{"n_layer": 9, "d_model": 768, "n_head": 8, "n_kv_head": 1, "head_dim": 96, "d_mlp": 3072, "vocab_size": 32768, "activation": "gelu", "norm": "layernorm", "norm_place": "pre", "norm_eps": 1e-05, "positions": "rope", "rope_base": 10000.0, "rope_fraction": 1.0, "qk_norm": false, "attn_scale": 0.102, "bias": "none", "tie_embeddings": true, "parallel_block": true, "init": "normal", "init_std_qkv": 0.0156, "init_std_o": 0.0, "init_std_up": 0.0156, "init_std_down": 0.0, "optimizer": "adamw", "lr": 0.0007, "beta1": 0.95, "beta2": 0.95, "weight_decay": 0.27, "lr_head": 0.00593, "grad_clip": 2.0, "warmup_steps": 410, "schedule": "wsd", "decay_fraction": 0.449, "decay_shape": "cos", "final_lr_fraction": 0.0, "batch_tokens": 262144, "seq_len": 1024, "doc_mask": false, "train_tokens": 1051000000, "steps": 4010, "dataset": "wikipedia_en"}
Each number is 200 + 40 x the weight over its row's rms, rounded and kept within 0 to 999. Layers, rows and columns count from 0. The size before them is the row's rms in percent of the matrix's.

# down: layer 2 MLP down (transposed), 3072x768, rms 0.0219, rows 1711-1746, columns 672-767
# up: layer 2 MLP up, 3072x768, rms 0.0319, rows 1712-1747, columns 672-767
down1711,095,233,198,217,158,206,217,188,242,188,229,232,150,169,217,162,200,201,178,235,195,177,239,257,230,209,197,259,193,255,225,208,140,202,179,200,221,72,169,156,155,101,236,194,171,227,130,197,187,202,201,210,148,226,235,170,231,246,207,215,212,258,263,208,252,224,128,188,225,201,296,198,102,181,184,138,145,252,152,159,225,147,190,159,231,196,216,224,126,238,177,229,131,252,181,277,262
up1712,105,151,176,196,162,253,178,173,221,292,209,291,202,206,201,298,157,183,191,197,192,241,284,183,271,220,170,246,254,267,170,184,171,198,160,194,204,197,174,228,168,304,263,213,190,186,134,167,183,301,236,146,151,193,175,149,155,143,190,236,187,238,225,190,188,235,152,194,265,264,227,183,177,155,215,173,206,229,227,208,243,162,179,111,115,206,114,209,193,254,217,172,132,163,100,196,188
down1712,100,198,212,240,177,182,218,193,100,141,188,159,122,195,199,126,210,164,126,123,259,227,223,217,208,187,238,185,148,230,209,192,261,151,219,301,164,107,180,190,261,158,188,237,264,254,232,218,167,263,229,240,207,240,153,190,213,242,134,176,215,191,228,185,207,199,236,193,212,219,295,233,182,186,215,176,204,234,209,268,183,278,203,260,189,203,188,233,179,130,146,166,218,208,259,232,263
up1713,091,240,202,192,211,268,176,165,197,158,211,196,212,114,237,232,231,209,191,211,160,265,189,205,238,182,147,228,188,270,186,204,159,214,213,251,159,237,224,181,255,188,179,195,180,212,247,181,207,214,201,195,207,126,211,162,249,193,163,233,231,170,191,156,229,300,113,214,236,180,176,171,140,243,173,276,172,251,172,205,155,216,95,166,99,175,234,235,196,185,238,193,146,209,243,212,215
down1713,114,202,190,285,170,181,217,183,251,206,187,220,189,180,177,208,180,217,210,186,146,212,128,179,168,133,269,166,222,204,234,210,273,227,217,205,267,109,243,292,213,225,165,206,229,162,134,220,172,207,258,215,190,203,161,219,189,197,249,244,246,213,181,153,170,180,226,266,132,246,199,200,199,278,212,122,252,180,192,290,143,235,226,187,306,154,177,192,209,232,147,127,245,210,154,239,152
up1714,105,223,264,265,198,222,152,140,211,188,164,152,251,192,132,175,223,174,159,179,200,180,194,230,219,201,205,115,227,137,192,246,199,146,202,177,229,127,253,186,204,254,187,142,229,173,224,179,133,205,224,200,198,269,184,205,157,165,143,207,248,214,231,215,211,183,173,234,230,211,257,196,229,235,211,200,248,226,272,237,228,250,232,208,208,223,178,199,282,218,183,243,163,121,121,238,144
down1714,104,176,180,257,190,215,205,182,200,249,206,171,204,228,148,178,221,249,139,211,93,188,219,280,156,211,213,135,223,156,258,226,206,155,240,191,218,119,172,235,150,218,161,140,206,164,185,157,150,251,175,198,175,197,240,222,258,106,139,269,168,176,237,197,246,186,202,231,190,249,260,159,167,232,194,285,126,204,206,270,202,237,203,182,195,216,164,245,160,188,258,152,178,228,186,214,217
up1715,109,246,242,267,224,186,176,144,238,216,209,239,236,221,150,208,270,201,108,194,168,167,177,251,208,159,190,175,189,202,187,159,179,152,165,251,206,132,174,216,169,239,223,191,231,157,125,199,140,152,227,148,201,227,159,240,157,224,178,230,157,215,148,183,236,143,230,237,267,200,210,269,185,194,221,223,206,233,287,139,204,164,152,213,248,201,156,151,198,198,214,228,235,146,141,202,112
down1715,109,160,198,198,135,247,227,197,213,183,217,275,241,187,210,182,251,229,174,158,263,252,214,232,154,228,232,165,185,155,178,235,187,170,185,156,161,192,229,213,246,246,212,147,230,239,176,271,201,155,143,142,194,179,184,159,247,220,251,205,232,211,170,163,227,199,197,200,195,128,220,202,167,226,271,235,192,159,217,271,186,234,259,206,165,194,210,166,254,163,196,208,183,152,210,187,245
up1716,099,182,132,268,250,224,179,179,168,194,209,277,190,209,217,188,158,186,219,271,184,230,182,164,193,208,120,168,259,175,218,232,210,210,140,184,251,176,182,215,249,215,192,217,244,183,144,215,146,275,201,164,179,178,205,243,210,197,189,174,171,230,235,237,104,143,232,221,257,263,243,91,194,137,268,213,221,135,192,213,132,189,231,159,242,215,170,249,185,237,167,232,183,134,169,225,242
down1716,099,198,109,177,235,147,116,143,191,229,180,206,156,179,264,166,149,236,167,190,221,159,139,206,216,191,197,188,176,224,192,213,169,229,240,237,181,123,149,178,194,162,188,233,228,180,267,146,160,236,244,145,216,225,191,250,133,170,234,212,218,166,184,261,184,158,128,215,197,158,224,115,244,212,262,171,175,158,149,235,188,213,201,176,277,241,255,182,163,238,248,271,208,185,190,276,174
up1717,118,139,247,180,223,122,252,181,249,250,224,210,170,199,261,236,209,245,224,187,188,207,263,167,256,201,218,215,225,185,190,236,146,106,168,143,195,161,205,176,204,287,172,207,208,173,176,201,243,227,207,187,238,182,149,256,211,147,200,215,206,230,226,177,229,208,154,194,174,179,236,174,204,188,172,302,199,222,273,266,114,262,216,147,193,213,221,188,196,258,213,181,187,212,255,204,214
down1717,129,240,222,266,132,257,250,185,195,222,234,126,187,223,191,152,188,191,176,176,207,251,179,191,143,193,103,218,182,256,172,140,168,134,168,204,218,203,181,160,240,145,244,195,181,212,312,167,203,177,236,206,238,225,251,173,225,233,115,225,200,161,154,139,181,191,180,207,202,301,199,160,196,160,171,218,157,184,187,227,264,219,240,126,192,197,196,198,192,178,160,205,161,261,282,214,178
up1718,090,192,200,173,248,218,202,201,239,195,250,209,217,233,168,277,134,185,122,177,142,194,208,240,259,187,140,231,161,214,199,180,221,197,227,183,129,182,280,187,168,260,270,190,142,191,156,228,204,219,225,198,130,182,131,223,305,161,215,232,222,218,190,178,160,258,191,245,205,152,194,249,211,149,272,124,232,222,219,185,196,225,157,195,189,144,213,165,289,191,219,230,225,167,183,208,180
down1718,083,109,204,139,185,240,200,225,148,235,183,214,169,206,207,165,204,195,185,174,234,307,204,204,204,226,282,195,194,290,204,192,219,209,204,203,272,196,151,242,171,133,128,226,187,125,207,230,173,172,185,227,228,157,185,194,172,238,196,175,253,271,158,219,246,177,190,184,113,238,254,161,164,190,207,196,171,228,225,239,174,204,212,150,207,191,200,267,217,203,175,168,222,162,208,289,220
up1719,094,209,194,262,154,189,147,179,223,161,116,180,195,210,214,197,268,245,260,154,233,188,250,215,205,187,215,156,210,175,162,160,145,208,229,223,210,220,210,209,237,186,236,213,212,161,228,145,194,169,141,160,159,165,124,203,201,130,187,208,154,200,204,156,264,200,217,170,157,205,191,237,200,154,222,218,230,268,157,180,233,184,229,177,132,160,115,286,269,219,272,218,159,143,203,239,186
down1719,103,164,221,179,179,210,162,233,242,296,205,284,319,221,181,216,247,208,104,177,173,229,187,189,204,259,171,213,179,231,264,232,193,203,187,189,187,215,196,266,226,200,187,158,183,197,209,179,183,224,166,131,216,243,157,107,227,224,177,122,173,183,297,261,201,208,197,267,167,212,140,184,199,219,230,166,217,197,183,243,255,184,214,230,232,250,238,177,196,201,139,202,196,213,140,133,216
up1720,096,202,164,274,165,169,122,197,198,189,261,186,179,132,192,192,233,222,247,188,213,238,194,219,237,172,196,119,302,203,214,199,184,229,190,205,191,190,241,140,239,197,241,232,218,175,215,185,220,241,210,176,234,307,206,209,201,243,115,228,182,208,292,203,197,197,188,207,255,243,230,179,254,192,202,271,261,189,217,212,191,201,107,145,185,208,255,273,232,190,169,176,277,160,85,248,221
down1720,089,218,208,190,227,199,164,219,227,251,123,219,137,188,174,192,214,261,207,167,110,133,219,176,171,215,148,191,254,190,259,182,199,214,197,215,216,52,210,196,223,198,194,175,212,213,205,179,244,199,193,220,242,214,179,153,214,141,216,200,234,195,192,202,161,244,229,201,131,222,271,189,305,114,188,218,231,131,205,253,212,250,225,193,192,186,160,164,208,202,183,82,133,219,192,125,148
up1721,085,109,159,175,236,168,171,200,241,147,205,183,255,204,223,148,213,235,236,191,133,236,214,225,260,174,133,186,219,223,173,202,179,201,216,271,151,202,204,184,246,225,181,246,178,190,100,181,154,218,250,109,224,261,145,199,143,171,216,156,257,218,240,179,207,214,171,224,206,232,171,208,91,189,228,177,204,224,240,177,284,220,197,176,196,215,229,217,170,217,197,194,180,208,168,150,177
down1721,079,230,217,157,243,191,172,145,154,209,251,168,106,142,200,237,145,157,151,235,162,177,226,222,220,190,245,214,210,181,184,211,262,198,238,112,241,71,73,256,127,208,169,154,168,193,256,207,250,145,138,289,178,75,230,244,190,169,216,187,191,191,148,237,155,166,235,186,128,233,360,269,260,150,198,239,218,166,283,215,150,226,176,123,149,221,219,90,238,251,204,246,218,184,203,247,189
up1722,099,209,180,190,287,180,186,315,219,178,201,213,198,177,195,223,169,168,182,157,256,196,212,229,252,274,192,182,223,195,222,212,210,172,221,282,262,163,164,239,193,273,253,221,195,110,195,219,268,180,183,195,177,232,173,198,166,247,157,223,324,208,258,227,217,193,175,239,234,268,200,239,154,150,203,110,201,292,213,189,265,180,196,146,153,211,191,168,138,233,167,151,180,241,162,230,250
down1722,103,135,161,143,215,198,110,233,165,186,183,252,163,184,230,205,226,209,186,197,130,184,243,113,218,207,270,223,192,129,236,194,205,201,218,186,208,85,199,205,145,167,238,161,229,206,229,184,184,201,190,210,212,172,222,214,182,174,186,200,204,189,145,329,223,210,203,283,166,183,233,245,217,220,257,275,167,222,178,165,221,190,205,200,107,204,212,186,175,150,190,213,270,156,236,118,180
up1723,091,189,254,213,121,201,212,196,153,173,71,215,230,234,173,185,233,222,180,203,128,196,264,220,199,177,200,203,200,204,175,212,156,178,235,161,185,179,203,146,218,241,207,207,191,219,183,84,224,191,195,173,135,188,221,178,205,218,226,231,256,234,184,162,201,206,159,235,230,282,188,233,188,192,268,189,239,202,188,224,154,227,251,202,187,188,213,207,244,184,178,207,186,212,219,191,180
down1723,085,179,180,174,137,191,198,248,198,185,162,202,187,174,216,219,278,160,159,161,288,156,233,158,161,207,238,191,240,190,169,232,208,163,167,170,211,223,221,164,163,179,146,233,282,175,165,196,104,282,252,286,182,205,208,240,148,223,210,184,189,260,184,216,184,146,201,199,188,243,166,242,156,199,192,248,198,201,226,305,265,180,180,174,206,212,215,196,154,229,259,201,269,179,250,242,265
up1724,105,170,209,159,141,166,207,222,181,190,170,174,207,210,174,240,163,144,182,183,193,155,193,189,252,224,213,191,225,159,131,178,177,174,266,194,170,165,217,197,300,307,176,199,240,148,145,246,136,228,162,195,175,173,232,215,115,219,223,163,240,172,198,178,210,220,199,235,209,103,202,217,115,201,257,140,260,228,162,172,207,231,218,152,200,178,213,221,191,195,192,244,125,158,198,299,176
down1724,097,157,196,227,174,150,114,157,260,200,208,188,138,201,225,198,200,196,217,197,161,187,197,142,232,260,162,130,220,193,167,212,189,129,138,172,178,127,208,270,192,182,226,242,212,192,237,234,184,216,157,168,202,163,268,233,225,242,206,220,206,85,159,121,197,245,193,220,132,196,250,229,207,228,183,261,278,213,214,234,233,135,196,192,230,157,159,224,187,241,218,170,168,216,184,166,178
up1725,090,241,254,216,215,192,138,240,246,260,191,238,246,205,205,278,271,163,207,203,218,230,164,146,190,149,233,190,185,251,108,233,199,174,130,212,264,191,233,177,185,295,193,161,227,185,206,273,257,229,258,207,229,182,153,186,215,188,91,274,165,210,168,194,195,170,174,224,250,155,188,181,233,187,252,235,163,208,175,226,224,211,148,165,185,178,215,244,259,232,190,260,179,219,161,229,211
down1725,100,254,199,184,154,125,138,132,220,141,177,215,262,193,142,186,264,193,146,315,96,182,164,202,166,279,221,173,220,196,56,262,204,184,184,222,175,304,192,189,226,218,255,221,204,239,126,215,145,189,231,118,233,151,248,109,210,148,219,210,323,144,220,206,87,278,247,185,185,157,50,207,228,206,196,287,169,173,226,187,219,145,165,219,208,166,159,149,145,117,242,176,168,121,237,277,165
up1726,095,183,201,201,173,178,224,163,150,259,173,227,226,210,190,161,187,164,250,166,184,210,223,245,265,241,200,179,209,201,197,120,192,201,163,322,173,132,232,202,224,198,192,218,205,240,156,147,229,221,224,211,264,225,268,194,212,233,247,206,241,224,196,166,122,219,256,224,155,197,256,236,200,178,190,171,204,200,198,209,128,211,166,171,165,232,118,213,211,197,179,185,208,109,226,136,189
down1726,106,179,244,226,172,242,274,149,199,172,187,230,148,195,154,227,196,169,242,180,209,210,170,236,210,145,202,296,236,242,169,208,183,183,211,221,195,206,136,187,209,202,229,142,197,246,179,155,184,219,239,199,196,209,158,249,130,202,237,236,214,197,203,201,220,155,274,216,212,271,191,276,144,209,245,154,164,183,220,189,246,211,243,225,269,224,232,218,120,234,191,156,173,230,222,224,119
up1727,093,168,179,275,173,272,111,221,145,234,195,268,172,195,154,217,239,200,186,206,100,162,199,134,161,191,132,238,224,133,178,200,123,194,232,199,197,188,222,191,192,192,230,143,147,180,137,244,177,256,239,193,177,225,160,201,219,210,202,272,209,201,257,161,208,178,165,229,228,261,184,182,171,271,229,208,232,222,205,245,240,259,211,126,257,236,238,225,190,268,175,164,163,234,199,210,200
down1727,084,259,253,184,226,273,175,203,198,245,210,111,140,226,188,158,186,195,157,264,274,146,222,161,173,229,215,234,227,183,189,184,229,244,221,238,188,177,199,224,151,181,166,152,154,128,155,156,135,182,159,174,214,257,217,141,207,218,200,193,145,134,218,193,220,147,176,142,152,147,154,159,152,189,189,189,193,174,223,222,169,216,189,226,211,231,249,189,158,257,276,261,202,205,217,209,196
up1728,100,229,270,165,137,231,143,156,178,219,212,174,188,201,139,209,232,167,212,219,229,189,219,232,197,238,202,216,140,209,162,199,184,183,237,223,183,181,236,235,202,263,201,159,153,170,166,204,178,244,218,141,121,144,181,194,260,173,229,194,132,230,151,212,163,233,140,179,141,174,197,194,227,204,244,242,177,204,224,198,244,159,175,199,212,206,154,174,199,189,219,190,204,166,208,191,151
down1728,090,212,185,248,178,186,230,209,156,148,179,250,182,223,249,221,256,110,200,199,209,210,178,246,187,176,156,230,216,199,217,126,216,214,184,193,182,137,223,246,165,173,158,195,228,190,272,155,202,156,262,235,167,222,232,250,224,203,148,207,166,189,271,162,212,186,199,253,247,204,250,148,150,203,174,149,172,219,169,189,211,189,126,183,298,266,118,189,254,178,173,197,203,225,195,197,167
up1729,086,172,163,283,275,200,197,212,278,189,196,181,221,210,147,128,189,159,205,184,183,84,202,238,213,226,231,190,220,226,204,231,238,194,243,201,230,215,195,197,214,256,151,177,185,207,227,159,168,190,227,244,235,209,141,237,222,239,160,228,158,181,183,172,238,230,199,167,169,249,229,179,200,190,156,208,149,230,218,156,240,239,220,181,170,137,151,188,164,192,182,217,224,184,283,155,182
down1729,091,230,208,201,179,176,214,209,130,238,197,244,153,182,186,122,236,255,207,283,207,189,169,214,164,231,151,250,235,207,287,278,212,253,253,250,174,55,156,253,249,162,262,102,224,240,155,186,257,221,149,214,223,203,111,160,228,258,191,144,273,198,211,155,254,214,223,221,218,217,303,229,181,158,203,161,182,232,209,85,196,151,222,267,224,213,222,189,198,187,141,175,192,244,121,232,200
up1730,085,143,187,261,170,161,160,201,202,230,98,195,157,250,274,229,240,225,224,195,142,205,219,210,215,158,167,119,172,176,170,148,162,168,243,197,262,114,207,203,168,211,228,204,228,275,194,194,192,249,199,175,227,194,245,140,210,239,193,152,224,210,208,202,203,231,224,170,233,194,250,166,226,260,182,210,173,236,227,145,161,113,239,231,179,163,166,192,250,217,223,270,162,137,169,196,139
down1730,090,207,248,187,267,200,159,295,187,162,236,129,162,175,245,198,176,130,140,137,239,185,114,246,174,196,158,210,153,191,214,187,252,169,192,254,181,193,205,227,148,165,144,199,172,218,233,168,152,190,211,198,242,239,201,189,106,212,235,172,278,191,228,229,170,165,292,139,186,204,175,243,186,110,180,257,162,161,155,183,241,230,172,244,173,218,143,248,139,174,141,248,227,217,205,243,177
up1731,101,235,223,247,219,281,204,216,210,273,164,216,146,174,224,187,135,206,191,230,254,230,201,252,212,199,268,227,252,234,221,126,178,163,193,218,267,180,244,174,282,218,196,139,212,221,238,130,202,217,183,123,220,284,198,190,145,237,210,273,242,197,216,213,166,226,208,211,236,164,222,238,177,161,185,135,205,205,171,166,175,138,253,176,224,133,247,210,190,128,218,137,213,201,199,149,198
down1731,086,194,215,221,230,165,249,196,230,164,167,199,114,176,133,216,189,189,219,202,268,266,121,234,224,153,174,248,256,180,226,222,192,133,210,185,204,147,192,283,201,178,245,135,203,176,211,146,224,150,199,183,194,255,184,158,205,241,165,212,192,155,186,253,219,290,212,242,135,208,293,159,180,146,126,206,205,228,160,185,124,218,195,200,229,180,208,226,234,202,198,174,151,222,227,180,155
up1732,108,211,217,188,170,194,170,236,205,196,163,132,201,210,169,199,237,130,229,179,175,208,237,167,237,206,158,166,192,237,174,204,194,126,270,204,200,197,222,173,170,197,303,160,245,101,251,195,191,261,190,215,249,181,172,227,213,271,215,159,233,176,201,228,216,132,219,172,189,203,217,189,194,250,175,205,195,186,179,163,104,254,139,184,114,241,225,220,236,217,255,197,166,224,230,214,201
down1732,110,228,239,187,182,223,279,271,243,180,161,215,89,145,199,167,301,181,222,177,95,156,152,163,240,139,256,186,231,178,193,180,222,161,245,232,251,147,186,197,213,191,297,155,206,214,180,164,240,200,224,157,226,226,205,151,246,175,225,236,153,216,259,117,149,191,155,257,177,207,324,276,221,228,160,223,198,227,243,245,161,208,270,185,245,249,132,186,309,133,169,209,218,193,228,266,147
up1733,094,248,265,242,221,215,220,221,207,191,130,219,171,164,184,244,202,165,206,197,238,293,257,209,339,248,221,184,206,234,208,210,225,185,177,204,165,214,187,274,250,218,282,175,248,201,244,168,138,233,198,193,147,271,203,239,178,188,231,219,154,198,183,161,186,239,197,173,146,226,194,186,220,156,210,253,261,374,249,147,209,168,171,199,222,187,281,213,212,241,205,162,120,168,244,189,97
down1733,067,260,152,181,220,208,176,203,208,203,226,192,340,202,179,147,231,211,150,208,220,165,230,210,197,229,189,159,199,223,153,207,176,198,163,227,207,629,209,219,171,233,191,189,226,188,199,179,182,188,268,255,209,205,184,177,245,234,154,218,139,142,231,170,192,250,176,163,176,211,0,170,198,141,215,193,222,200,249,181,217,181,168,188,189,188,224,229,174,217,166,179,190,197,178,181,209
up1734,087,172,232,205,177,248,202,229,207,177,161,197,247,189,159,203,238,183,126,180,243,212,188,185,236,176,142,138,245,236,90,217,245,198,190,87,185,182,191,188,213,226,164,252,128,175,218,195,268,208,205,163,131,202,120,135,208,154,182,240,197,230,210,182,169,300,185,194,283,205,203,86,236,101,193,262,222,214,202,175,158,255,215,190,206,221,280,227,190,149,275,251,179,159,129,204,170
down1734,079,174,225,205,210,147,244,153,162,110,251,166,227,185,236,181,267,134,187,250,239,225,117,187,143,143,194,196,156,210,197,190,199,212,232,249,197,94,221,217,171,209,227,216,149,196,156,217,188,203,276,270,253,293,194,227,178,237,155,132,219,219,268,210,210,115,175,188,192,208,273,196,133,193,201,168,187,225,177,206,243,200,176,141,125,174,103,144,224,170,242,240,152,200,183,175,211
up1735,105,146,233,204,223,231,276,193,278,247,218,277,204,191,194,213,225,173,165,226,196,258,170,189,186,208,168,167,178,247,200,158,234,145,181,205,184,195,209,215,209,231,228,186,180,205,161,147,214,189,258,146,206,176,161,160,261,189,214,248,216,278,201,219,221,214,192,155,181,204,249,207,155,226,231,249,112,155,241,203,202,218,207,186,177,147,207,247,236,256,227,248,176,229,166,177,160
down1735,120,160,249,178,270,217,253,171,211,244,131,254,126,149,209,162,162,161,191,204,207,166,299,125,140,235,231,207,228,191,224,174,212,221,212,240,137,30,182,210,207,242,178,188,148,196,245,108,168,245,203,184,210,204,247,245,201,211,241,226,238,254,281,213,122,151,129,165,219,225,329,231,173,222,207,184,209,261,178,118,183,164,113,133,96,246,165,203,267,129,188,250,224,185,219,281,199
up1736,114,221,147,199,229,156,101,261,161,152,182,261,169,220,174,142,331,169,240,238,188,191,214,230,167,191,153,172,162,209,115,274,190,156,203,237,240,209,246,218,207,230,237,140,173,190,167,201,223,198,286,186,250,233,211,188,213,248,163,206,161,220,171,256,209,198,261,186,184,250,206,212,197,176,242,176,194,192,285,224,177,138,168,200,224,137,202,272,218,238,211,191,213,136,168,213,258
down1736,120,337,123,214,175,197,176,250,210,215,216,205,76,168,182,186,156,184,192,215,198,239,246,115,271,98,170,192,146,221,194,214,232,200,208,181,243,143,162,203,229,170,241,192,184,199,201,211,212,135,168,220,209,286,231,228,216,182,224,192,183,223,227,208,205,171,224,224,176,217,225,212,126,135,247,153,173,191,242,297,208,223,177,235,223,277,149,170,189,200,201,171,194,271,148,176,274
up1737,107,237,180,205,138,185,187,170,246,199,198,220,232,256,193,258,212,194,196,187,150,235,223,259,133,216,230,290,117,195,196,210,226,249,177,218,219,241,176,255,195,185,207,235,174,214,167,122,193,225,202,212,241,166,203,241,191,210,208,203,219,226,195,237,169,200,210,232,183,138,214,286,180,178,240,231,194,251,212,194,110,239,175,183,215,127,193,232,246,208,192,144,186,156,162,186,237
down1737,111,172,127,203,145,182,142,175,139,170,140,139,281,157,164,213,217,167,156,201,100,140,190,222,265,214,195,199,185,146,212,285,181,154,175,156,180,241,170,199,197,279,151,167,212,211,250,281,234,171,208,291,217,167,156,209,179,176,177,196,246,236,200,205,242,183,158,186,160,164,219,189,237,233,190,180,111,198,209,248,195,205,221,230,253,156,191,208,178,214,185,189,161,198,178,215,191
up1738,095,144,288,239,255,288,259,121,289,274,216,142,175,169,266,141,230,172,245,190,210,225,179,216,146,221,235,206,200,185,162,229,260,261,183,205,184,187,211,215,224,196,150,230,188,210,146,216,113,198,253,271,184,257,255,172,205,170,201,168,231,208,187,154,179,188,176,180,184,188,203,207,208,165,220,192,226,190,155,229,114,167,203,170,315,173,177,231,254,223,131,192,196,216,118,78,200
down1738,086,203,229,178,199,124,158,233,171,226,179,240,148,200,162,204,204,256,210,195,220,214,172,89,161,237,149,278,212,202,213,168,158,236,160,240,230,110,158,174,212,188,234,117,173,229,231,94,262,180,177,148,280,285,166,241,175,182,225,168,271,222,218,208,194,188,253,166,195,227,314,221,215,213,240,212,262,213,271,209,234,195,171,222,214,242,174,182,226,168,173,189,188,260,209,275,163
up1739,092,167,226,198,221,214,263,180,222,206,203,154,31,194,230,165,157,231,195,195,127,204,243,190,218,251,228,241,243,159,206,193,202,215,171,151,201,102,273,223,186,225,226,222,146,242,160,210,325,189,233,105,146,275,157,160,188,132,197,220,188,184,179,179,249,278,193,232,162,211,270,210,160,205,166,185,195,203,109,219,209,234,241,172,218,186,187,175,256,218,228,162,189,213,170,207,165
down1739,085,289,164,226,307,249,289,119,169,192,229,190,215,186,220,213,151,193,192,181,182,158,126,161,186,243,204,185,222,300,184,252,225,92,123,188,187,170,139,95,262,135,221,185,157,163,220,221,150,193,222,179,121,189,206,254,228,196,209,197,185,154,191,155,129,153,242,215,279,182,225,213,169,147,325,159,195,208,212,214,206,195,173,201,169,154,225,225,213,213,218,140,209,233,256,165,212
up1740,095,168,215,139,221,245,172,265,172,273,200,256,185,231,172,212,197,152,211,181,196,177,195,215,201,239,157,242,209,213,192,174,234,194,168,190,222,179,295,226,210,236,179,235,161,196,215,221,222,156,282,179,195,173,207,196,302,175,186,234,224,212,249,230,137,126,193,156,270,150,250,206,189,93,175,163,187,244,203,245,136,219,198,203,166,184,172,182,206,193,223,174,137,173,151,212,165
down1740,092,167,174,197,203,224,220,195,185,258,196,174,185,289,164,214,181,170,210,287,235,256,158,179,226,133,283,154,154,212,239,216,219,178,199,244,193,159,170,175,261,174,207,185,137,263,193,184,195,187,168,198,163,107,219,161,184,230,196,158,170,220,139,197,206,178,117,230,149,196,164,184,228,168,250,229,295,136,227,198,251,173,271,221,252,213,215,164,206,158,167,172,220,199,130,203,205
up1741,104,174,212,293,173,168,190,188,190,209,257,191,230,272,271,173,185,164,135,135,154,237,180,211,221,174,176,202,243,233,222,110,240,225,224,157,241,186,228,233,181,220,197,246,191,169,215,147,168,221,209,157,190,210,200,195,194,215,253,214,246,223,244,136,109,245,200,237,302,193,229,265,187,217,247,253,188,271,191,204,146,278,157,211,239,217,199,205,249,209,179,197,62,156,176,139,186
down1741,104,236,262,168,244,149,173,194,178,210,226,267,201,210,185,176,221,184,169,240,198,182,190,211,219,198,244,188,188,259,148,205,209,279,148,244,178,208,223,132,131,167,192,245,223,202,194,207,158,198,215,179,219,229,169,216,273,234,100,166,181,219,258,95,180,237,237,185,239,201,227,226,172,221,155,176,219,152,230,245,229,277,184,202,201,219,266,151,192,137,183,259,213,126,237,172,150
up1742,099,173,250,177,193,200,156,198,202,268,223,191,178,193,112,219,251,189,227,217,188,225,168,136,276,250,135,161,227,178,204,196,186,201,247,134,164,186,199,206,237,212,213,211,228,213,110,196,280,189,281,204,113,228,220,134,217,197,220,179,216,226,209,230,186,225,193,243,193,159,211,233,218,224,218,228,214,262,153,215,163,218,156,198,158,188,212,184,219,218,139,185,226,154,184,270,155
down1742,087,240,250,203,243,266,196,136,167,141,178,265,189,299,207,183,225,229,116,192,234,159,220,240,80,144,222,116,212,182,207,185,164,175,199,205,284,170,114,222,215,207,182,208,223,210,232,184,146,168,200,231,140,245,238,170,193,183,164,189,150,231,215,235,208,184,208,158,187,232,223,186,145,99,187,230,211,193,169,193,201,230,244,228,182,213,206,177,207,142,263,247,229,185,161,171,214
up1743,115,193,293,234,240,216,277,188,183,233,180,220,173,167,225,206,113,170,265,227,162,219,188,261,162,153,211,105,224,211,214,130,165,193,163,277,309,170,213,264,202,170,120,297,148,174,202,198,178,220,186,227,200,226,235,200,50,224,214,223,270,237,154,216,139,138,215,218,236,238,258,116,188,173,258,209,262,187,190,195,163,238,152,208,173,155,147,210,243,222,242,106,174,270,200,223,219
down1743,101,186,184,168,246,215,163,140,186,215,250,227,146,210,147,206,164,188,235,189,234,102,192,246,213,147,131,173,206,241,188,220,192,187,196,203,206,187,175,229,149,134,225,165,215,236,224,277,155,242,191,192,262,285,207,229,178,156,156,153,145,203,182,164,266,272,186,224,250,125,273,165,270,140,186,207,195,268,177,187,158,138,231,227,257,205,265,192,163,253,159,158,145,236,138,150,233
up1744,112,216,236,186,152,260,232,301,231,207,216,231,174,255,246,263,169,74,217,205,201,219,141,206,199,179,196,260,228,229,215,234,153,199,227,209,227,162,197,199,191,229,231,195,226,248,222,202,130,185,144,174,237,206,156,216,237,220,176,280,197,229,215,206,180,190,155,222,231,190,229,265,211,169,264,246,221,252,203,246,157,204,222,192,150,170,218,197,224,172,211,230,186,192,183,139,111
down1744,103,220,267,196,209,260,139,225,175,140,124,220,137,261,221,222,123,232,263,231,146,201,235,276,250,248,255,194,227,143,243,241,197,212,210,188,203,51,161,205,132,207,176,225,241,102,192,181,182,202,183,255,129,264,217,194,207,236,217,243,177,163,238,258,230,206,200,216,245,219,303,181,208,172,186,246,198,151,188,167,244,215,166,213,162,199,266,192,193,154,189,181,180,244,212,150,140
up1745,105,275,246,176,165,153,191,169,180,173,204,208,192,171,236,194,213,176,202,228,234,211,215,162,236,223,244,158,178,149,223,229,231,161,111,201,141,226,228,223,270,283,199,228,247,199,232,154,198,210,198,196,166,200,183,238,169,189,158,247,226,191,271,139,207,133,179,166,220,184,193,154,198,188,158,221,213,188,223,185,238,224,143,181,184,213,211,208,230,264,215,158,199,146,182,191,206
down1745,081,212,194,274,222,229,168,211,263,168,125,258,320,175,182,171,178,174,207,219,229,186,170,229,204,209,235,152,225,223,193,180,223,216,273,176,226,594,233,194,190,214,239,194,236,119,223,229,182,158,172,218,204,224,192,170,264,183,230,226,173,155,171,193,194,240,128,170,278,185,0,232,177,224,228,218,188,261,196,178,154,198,181,206,196,132,176,187,202,210,173,153,189,231,234,207,217
up1746,114,249,199,127,220,226,156,156,185,219,179,198,182,155,159,201,276,204,244,149,262,166,224,263,193,184,286,163,199,191,234,211,215,146,184,267,182,179,207,190,214,207,285,229,207,197,234,187,181,218,219,157,247,234,162,198,173,114,125,261,227,199,204,167,161,252,158,185,136,223,193,153,144,132,202,248,229,275,248,198,196,184,130,169,200,227,164,183,182,233,209,174,214,186,152,235,189
down1746,126,122,174,266,197,144,250,191,156,257,232,184,121,209,231,210,186,206,193,228,246,153,188,206,231,225,148,195,228,159,277,113,186,173,201,215,248,62,177,112,115,164,174,180,198,173,215,122,267,221,209,226,164,190,201,195,181,210,170,162,180,283,212,225,227,205,201,169,180,209,391,182,195,283,251,186,191,238,143,169,142,171,204,169,184,162,287,177,188,145,106,277,231,115,226,232,126
up1747,095,205,231,255,260,145,169,206,227,237,218,242,162,185,130,172,172,247,224,200,193,203,172,178,239,179,198,212,182,226,122,180,235,228,230,134,257,184,231,160,203,228,183,210,217,194,180,198,218,217,221,196,152,258,238,202,173,178,208,164,238,184,217,187,165,145,192,273,210,154,253,164,244,240,143,198,193,192,190,187,229,220,185,193,255,192,260,154,271,197,122,201,221,132,161,119,170